config.toml
hidden_size = 320
num_attention_heads = 5
num_key_value_heads = 5
qk_norm = false
attn_scale = 0.125
tie_word_embeddings = false
parallel_block = false
init_std_up = 0.0391
init_std_down = 0.0391
learning_rate = 0.00927
lr_mult_qkv = 0.5
max_grad_norm = 1.0
warmup_steps = 200
max_seq_len = 1024
max_steps = 4473
Each number is 500 + 40 x the weight over its row's rms, rounded and kept within 0 to 999. Layers, rows and columns count from 0. Numbers have three digits each. The size before them is the row's rms in percent of the matrix's.

# layer 2 attention key, 320x320, rms 0.0251, rows 215-255, columns 0-159
133:501483501508587537490498508485489492470483553551498488511435504475483468519524474461424464529496441500446537515512480472601547539518499478471431516543426571474490494521547546464524504540499477455511459537461498527523491481453523488501504498465545430478570440535537506489544560455516457421568490484485525496570472524573502540484499459477484462461478437483505559523540491442392515536511411424511571547522506513427465518585515488533509482527482473481516495531500490501493450491501464
132:501494484574522429524614563396509479519527564498475434443444515503499547495557564545480560484487483576505492575543447493516534545448525505508481498473475515516451509468431459443455527548449562534507516461437544497441455546479504463504514496466484522514466515493471563499497494553508501447616517453438492501579479499457447497506431538466465518495442493454444492430479486460445505588441543518466418579527414501470464460526505456457518517618450462527505560524435502456528475511524566
133:448516511483515457461510466501423508506470481451487494516464548517534497580448437551513515512528487433494542489552496511541447497478448478425580475532580553494489501600546505465540516414487554499459494474528567565442560487529501447527492479470591586450486565511474516510503525479519483485518559520486492547466496410469411427494442480433536494521546450548483502451527468518498534446526530454457475458448458440449536504504474439480467550517491477470414453498454507480537504487552433
134:521444465451486458492534422543566479581497570466545458492554478473518487493515480490544529518493567473488487403492420493515557472443465483535537419511506477571454514504521549459523499517544421574507555478458455476474526516487455455540463478599536547565483388530528454517494472468487470508539452396490475525505389517508524454479551533526494492555522516538519475441494452457468494510508548518479490433526463447550497458456619509525480517461463473470429447512534473498506464482476490
129:558511454489457521498519431478525502527459540471515450493470552441497472478508513536462513592512488491450489509480488502464493520517431593522457520522519471570513533438427493456515444534509580551468490500573522521624467513553532511442476459502493564457583452457568499477544475485518440457599524424443512560535536480527565502513450537538518558507503501509513503378495497460418469542519514458506477557479538501473481476529514534521477516482482467567501527542401541543485518571524533
133:489471547514491493489515469528506488546530505547514515500469558566508526427431474491511580528573448558465422512556501477551479465536529497452505479441560464541497484525543474512495508479537460514467562427554494515548453451566468491552537432475502578573518539454502477480501441433553435537499518517453481452514440442420491448482547504454481583549452560528526487449513482494541486502478488516563585447504493489478512570495526494522447571487552414552474484465496546578504523487451479
130:536471537402508439524504477533494537447442472524526484541440460505492501475481454490517489485492579505482547500486421482463510485494450560513454466430572487454564502544550516514473534498551496467491552498481505475527509499487524497445504441558490476478518475466534500563507533511503497553564426468497528502478456491543493468555571526531498511446447535496529541445541459454451474491534491517451477494454516490433545487538517564507514601462490437433420523445476576522464509512596429
125:546482534500477546459503453556485437512497539452448504579550480454443501502513493457459562504468507451449555442487497526486482535559485519493484474486512486502457553501492515472496545500512516558433488526462380486495498492586516483503438521576540509487462474478506513456483559437577480405363524500428520463473519455548468440480555508502505586486484497612439447534488476490529508464517520429484530555495514520560438509468451448468478501487489473505487549506407441506429564528517504
139:471518472475420492538496535538528494524486496527517512519584438469508493403500458478482537504585459530507500509519470565453479510551495514434501469522442477450420488466484529498529476502563440422501421472492503511507549520530553440502518457516535514485506520439554547453511533606547473508462434547473588477507512476504596530488447487509569459514562489562552498450447429508454519504521516483607482487489493562498524492480513537564447476490486473542457474477543470522480492601455542
109:497422518465526493489436503501478497483469465498562560505519501463448467500422369476543411518540583550426549471485483497456495503567562499442491499443536556469488408519505530552491498475465490456556501535476393509525562433518505485487586516540530492481486497480490506440527551544519540500507483512579457490467529482538521543485526450436519450475456481451526506428501522428400509570502479550449555569416452551518519524465490486505500503525485490450519468498495474454494492512479470
106:475514553575446577480525484496474530484459500492512522471400580515557496552459449511466576440444454462458480503560481509547485463529445469479521502517445466537426541499514516500432526560468477511556474583438421470549502523527473464398489542509521474458472524557474459537487516588526479506458529518535486432513475456497458546506552492504525540481463517541559555527436550507482493507486589505415542496530485518584400404514465472538500552470404526473524460491467482482455506506524502
124:519561506456455482474475536481480471527470552503524521456498544517393490482501539485463518522445506445529482495483561525486460631554529487495498525475479496527518480510485509507505415550440485498524558486553492535512483486517577519474380490472478476501597338467510510496513456512525473565538515523491516490439516484405506534464479438530512421491583374501499523536558526484469433519550583414509532545573474494494483521491498483502445464516479511504482422467501525526481568470518555
109:445541510482474544503513495476432550576527508482546408490476433510502471522558503453530516534445514529483475470535497477493510566535552536530515522495525449493520503461510448442458539496505578490520543463496455490521474509445510560506469447514520446523551490474491500435550536549521500508520495461497505517480517500536526534485510505501461532527506469486538498499564524455427455492565533566563477475495480501529539576585460448596449398503578503440500511554549540448520519493473510
106:488478507508419456519497520473552509429551554516515452528499552518617499462517525526478464603555514460613487493477452503509481504537443559481473516448483531519540481496522499496473472458550491525516441521573545454627520516499484480550511482525499548500509494458507573497549455482496505480546533536572476527554548574545503471445487461535565543480515497569512513520392538599563484479561455573490434555491470480494496482506420587503498470511517490504490519507512504490539537507479584
112:544538439518443463506528483448477480536458521563498430464506466525509505444541561546554469431511444504490588547463474410529577499521612526530535546554460457461525523475490527506504512466486562481505485477518527464474446563515550485526459521551557447501496513518453523492464485518495514413420554476548511517470473492503458486554563565427557500495502507482509537454454488484477510545527567509444453460469423519455505493483578577569467558498532486488526550458509517526455491505483508
110:493508491458540535548539546537520503439529478476502519510547516437481518470544464497522500509468444501500450553563502500512497434496429499522489528481500464455414488543562564424452534481460503470459510497452503508467497448440467408448500432558528552555478501508456515516527555461532493396506488514518513413524483515508542545496556447474498489557515411469492543476487437414484530476428528477531584483572477595508492550559432527586558533485533540464471534540519530484594497508577457
107:529522469454459466485438438442554496485521440556499537495474496552521477487432520492482487516446516525473469516546537518503551571551569512509510484487406455537521578515518407505459449573476520461542505501541495448506565469548541587508461521539496502488439529488518486500494556577451519470552442471518493478530526551460519606455478485494536511510434456493494476480506497457497539482597468465451502571430551504448508484507554425470542481474511468481502520505515525455507522516469493
120:490539452468495556476503461518526540505465548446509536502470580458458509520465486538454541447516550535481522509539457548478488485442513541504500466512501448496458563590517432552461499499499420495392458493478482537454479514551508520526496437456472490482463476559493474492461409454574454516455488491460468510469409510551468481568550478498485478483467533416475516451499477494466596412546518493455562428524505452432508434444504451534504438510448489426498529531527435479429510468507507
125:477525466452486541444454514510480501502554579476516431476443522460500356475525473471444471480536491531465542450559495503540487525469587511511482588522539569411480546469473510473518447434473484490497490505504549518506515517507524501476581462487527433524490524559444500495479484519571504489495533558513483483591514487485489513550508539541570513510503537502532443412477471512537495478473473497470496449450506567457485543507524508459470397482443516555529460524507484450506533508443452
133:487534495485407515520466531478433454490530495495533429486533456433431502542453485465539438458483568479464535461525550414516447530444521554486484466537432483491506504467564444511466403470451526516571563465417471521505470535460495466515475450458498438521535447469554452509469467511526514538511442549559487483562469494588494479576451477549553452530548469477473543416520581431473513516498492560529572501434454513473517532531535507560481416480486509458444528439499448442512521450552559
118:518510517426474477543506537505569510511561528506466489421492438480452476497499491475481545539493504381560493516499506497404526542478486441550521530491496478480590517503494473462561486470512462500501506528576569555516476510547501494464477467455569512539458514503511488481553450490429455486538559452507527529480546443491424469551436482413498561481493532528542527527484545541413605499542493523495470500544391528632569472481435504492507488484425559498563516523516453528537540469477507
125:547467523514457528477416493592477479480507475496522502494510506550480536477445496526459476439497509520538433480433569503467599491503542493470535560575505434512493476471595510490460468440426552484502536484473432492450446509481494546524447454509560590531508481503557552502523547487519451463434587478468425408570441525473520574584487470491542511473491494497557463452474522536476571399438514487489491477538480522488540492532508496488555498459459514473481559549529436533491437542543451
138:492494436519554569484476470622506447518438519478472486431569413475595564489509467560480586510508441471484446421499521546528457473463476462450571559501562548490566524521469510515512523457420554513512483512509506527463483419532488464559456483520427444542481562464483438491511495562539482577445464485550554479500493507535467515464463478559509468501508573521472462507516476416520521546506477523478544453480515479568493526512495419535545506489470509616494466484500481503456473451450507
126:474507517498464513465468460528490451389481535452554520477493555500487479545413548460447464494532503425551475473514505480499486459561522500544486493542404493516515504502482499455536536514519463497459519598442542491417475360446527489572512499520534410442480505498524478533528519485451479522523548555500555469476564591475489427487529460512546600512550424514543479536464571450540486477502461437486496468553463427559503482524481531527479469416532543533490434515472521585539453482449544
136:532537506534476557488546474468503546551448478495439517426537520480493484445535565471481422504491447606538483507491576485490462511480519523450558528471463562528498507389451519472533465448529509503508474536529469498520598478532409467454595485536494489506522472493459494487540532491546523527508480525489514532478562526491479511510524519521521449496549531409470491486507508541538428562543497592501475593449504495536554482449490512523500548531538556575467453531453474450513458484463493
142:525470459464505521510489544513501459566446460518606457585439489508494429464471508519468510511454450524478487494532547558593480508536559559540480526529460483541549463428487535508539497512541459502378550482460528424481461592495490515480505543470463523501485438563527498485561462433457452558476549491539502456491544493539533477510578572471479522503523472504516508478499427399491466487442487438498500459597481550465532474565502472475526477485489485492480535534559493419488499470524452
120:509538443507515530465489480493561488545457462480492453515518490498489470511510493526515445525402461532509427513488549469403529550567442501530492571432458553531488482404561435543523525529491453480571486465560530530475511464493489461481525510533444462513473465466569515535496538495457503553470518413515552544500514500548523558550461523498487495498448542499486448484516455493509538498484507474449485459440516487491497502526470479480455500433494452478554481566556560501461513482469498
132:482445440505491529427557493510596484479416506455507547529504563521502495482526485488507495504467436492562498558416455480546462487428472488502470534436496544513489527503477526495524521522496426449539599467508513531486452436490454469514474508533497527514511512513508514472510517535463526475471514434518491488465443592471557540562418458453516451470525516489477586471536551557444518467564506553499520465544522472555535440446456504568446510493453514566541426493446482547441471510439499
131:531489538589496505464426469491504502480535507472576568474468506470457495516434573481468471569456508425497545489558507424543470457490469502526497482420466504477536407531557501462422403582485472490594553466518560501441543452503476477538339468519515518378525469543488494484588446529466512491472464461529508492466474455524489508540524587502488498497481492492499447580489456444437519507523527477495440512506515471455482455457521439517442558517419530564494509499559520480493537428525522
134:499454477505443443571474451487550510483529603493527456512542533476517552510445495538472493486510420463528490460441527477538567518553483462469474485526518476569420464513534449554485432530499487504532485547482574479516436513521502502452559550489569477568468471531496531525436439511512433523451514513543416473571452497507425529518469451585572443503583448510513547546512503540487459579454431509500494485551512483519511521541475432557556580511428548585409500488448501542495527550462464
130:536472524509502472569554515414542510446499521523541494523516409533504427386499488465482513434394442514461520557502575461544523398464522456431534532451409480470570552514536593517502515540515441579478486517527497457482523475566510458505518500476484526539493514519482428459418528499495512453511515552394528497490540491471581541527491514488452525537535498458539494471536494544509448510505526463449522462542415450489509516472515503457545437481486441463478515449452521581530488524512450
131:482452510622556404492469491518534507375526477431550522489504474520487554571527592495517468541525531492559502470454518509523477482490508508481481564479460529565508554531521445475499393529468471489474478509498526464449506439490470463503445492451505507485559484497488500518539446513532459496490399518517469458571483463499520468508524543466532489486459421510434532499542516485479528469509456575510572551470458544481494458383496512521498542446484428482519523522502552429519526496486454
141:441483432482515499468522576450552501469494438585476431542602467517466494498457417476487480484376508524484524589557562450532507543468474425512491506537511518509481526497469415508538506481550487541503536550499501480502575493540472485497531489564546414456516519488527495520476499453479480475526519510489515528531447484512512455533461504556479533512513469552533498520510494533496560454482540491534557483541630469462463443505562490483401445498523448475470506491514467492547484493514506
131:474532461563467507468570507502478452492513519500490488515485520515563549493481440530530526475532571412538522516504475526508580460492419465474447453474506518566504510586527479465575492534558439521516482461451479557532501413491533526590448504517595542474384493468474421522462477520537490525489568525463431513514513489504520460476421496513543445500514612508520546473499467504515506532530478519534439417491563424515429492522488480482526500482492522441503531472486446584455523504498482
135:569471553528436430545492589479455463469449552461476444539540484505482478524521504561470450540519545518504552487577491506553505476537502475516481500496562476496503524480572457576501543457505424503469414449521516537513484470449543493456519497461484480496550471466554471496461538534453513460437450431496472515557494509566485559484485513482516533534504423391461493475473452469449514535528511495563528484499466465434476564559560508527532461471526529470447452543495470502526480543457466
139:470523443515446523504555492483459470411495444475369512545556577512541581548461569428543471517463523491527514502446491532470507471488502484504441513475491471520517521562497434568474476473515433553453499534469548479522542466505493517522485553420426470542503503541508532519479449484572449541462493513514513443458462525529467455570419502529510443536495563546517483440522521511434514506471493427487526536506586473597557512454490464526490509507465503487492487428438549461450437492534547
138:497506430494483558518432460516510422464548485437464527537456581508487502548527486516541523476533433506506452508558563497518562508532491488409484549489562482467440487443457507487554567541504463521499457536460524434530495470491492470506536516446446504517424508554548492457455469495518539474434421540486531597463554540416568445481496486473503530454514406428529421482508512484457462495587546502469554431445488503449527508556486505495533465494462462407485537491484493531492560527514470
131:494511505445540471510382542491450545543461612462494473505505496543570527555559549475573537523472534536528491523524512560503504489476573534467463493477494487526480495522486455461502414511472539530513540476530475494539487513556486516464497474429547527549500406511390502536455507525493496507506503499562593497531504491567508535523493551495456534459531482482494531520561464516475514567470466583467511459483588472432461414534503536524449515483534486514505535522492520438468486521523529
131:472493467457526460497519514445434470462485537521499474500478475526512542413494459547478487581473599438480468473478485476438490486504535446461498489465560512513443510493441501489481566541491566500447510488577432557548509535464493505620462431443462481478483547582529505557482474489499471509489464580524514510508503511526529482512502505560501506561525528564527488550494547480499513507525431571536475501468426546558540455487517521513470471545427449488501540483435510554506515487547472
130:571490531522527400475448507474430493517459501501456559476421527528456597513480583521490496453489535498521501471482523536508494457531541500453566471548546491565546582507453456438557513568499451555469492560597509477485474461518523511552511452608515459509497540476501533533593547543509474482484512494493554506477454537495472583417502518523486569513443475491487475416536503581525489453528574532494546416530542572552493465430512453542430493525499478548453499553514476498471489532459521
135:470413451438500473473511580465520469555558528447556503485493527447399517497549499461480510502460508485544444513500511479412463456444484524540423491476539550445442507475469533500567511464610467461532547527519460539561498443484495455484415475474564482447534462509452458518499511505442489515531474529513484493560556499540483511562431537518550532531474518491478493531544532501537487597544532503557515490494446513528515496468431488465493495426475521530540555500471493562465520452528486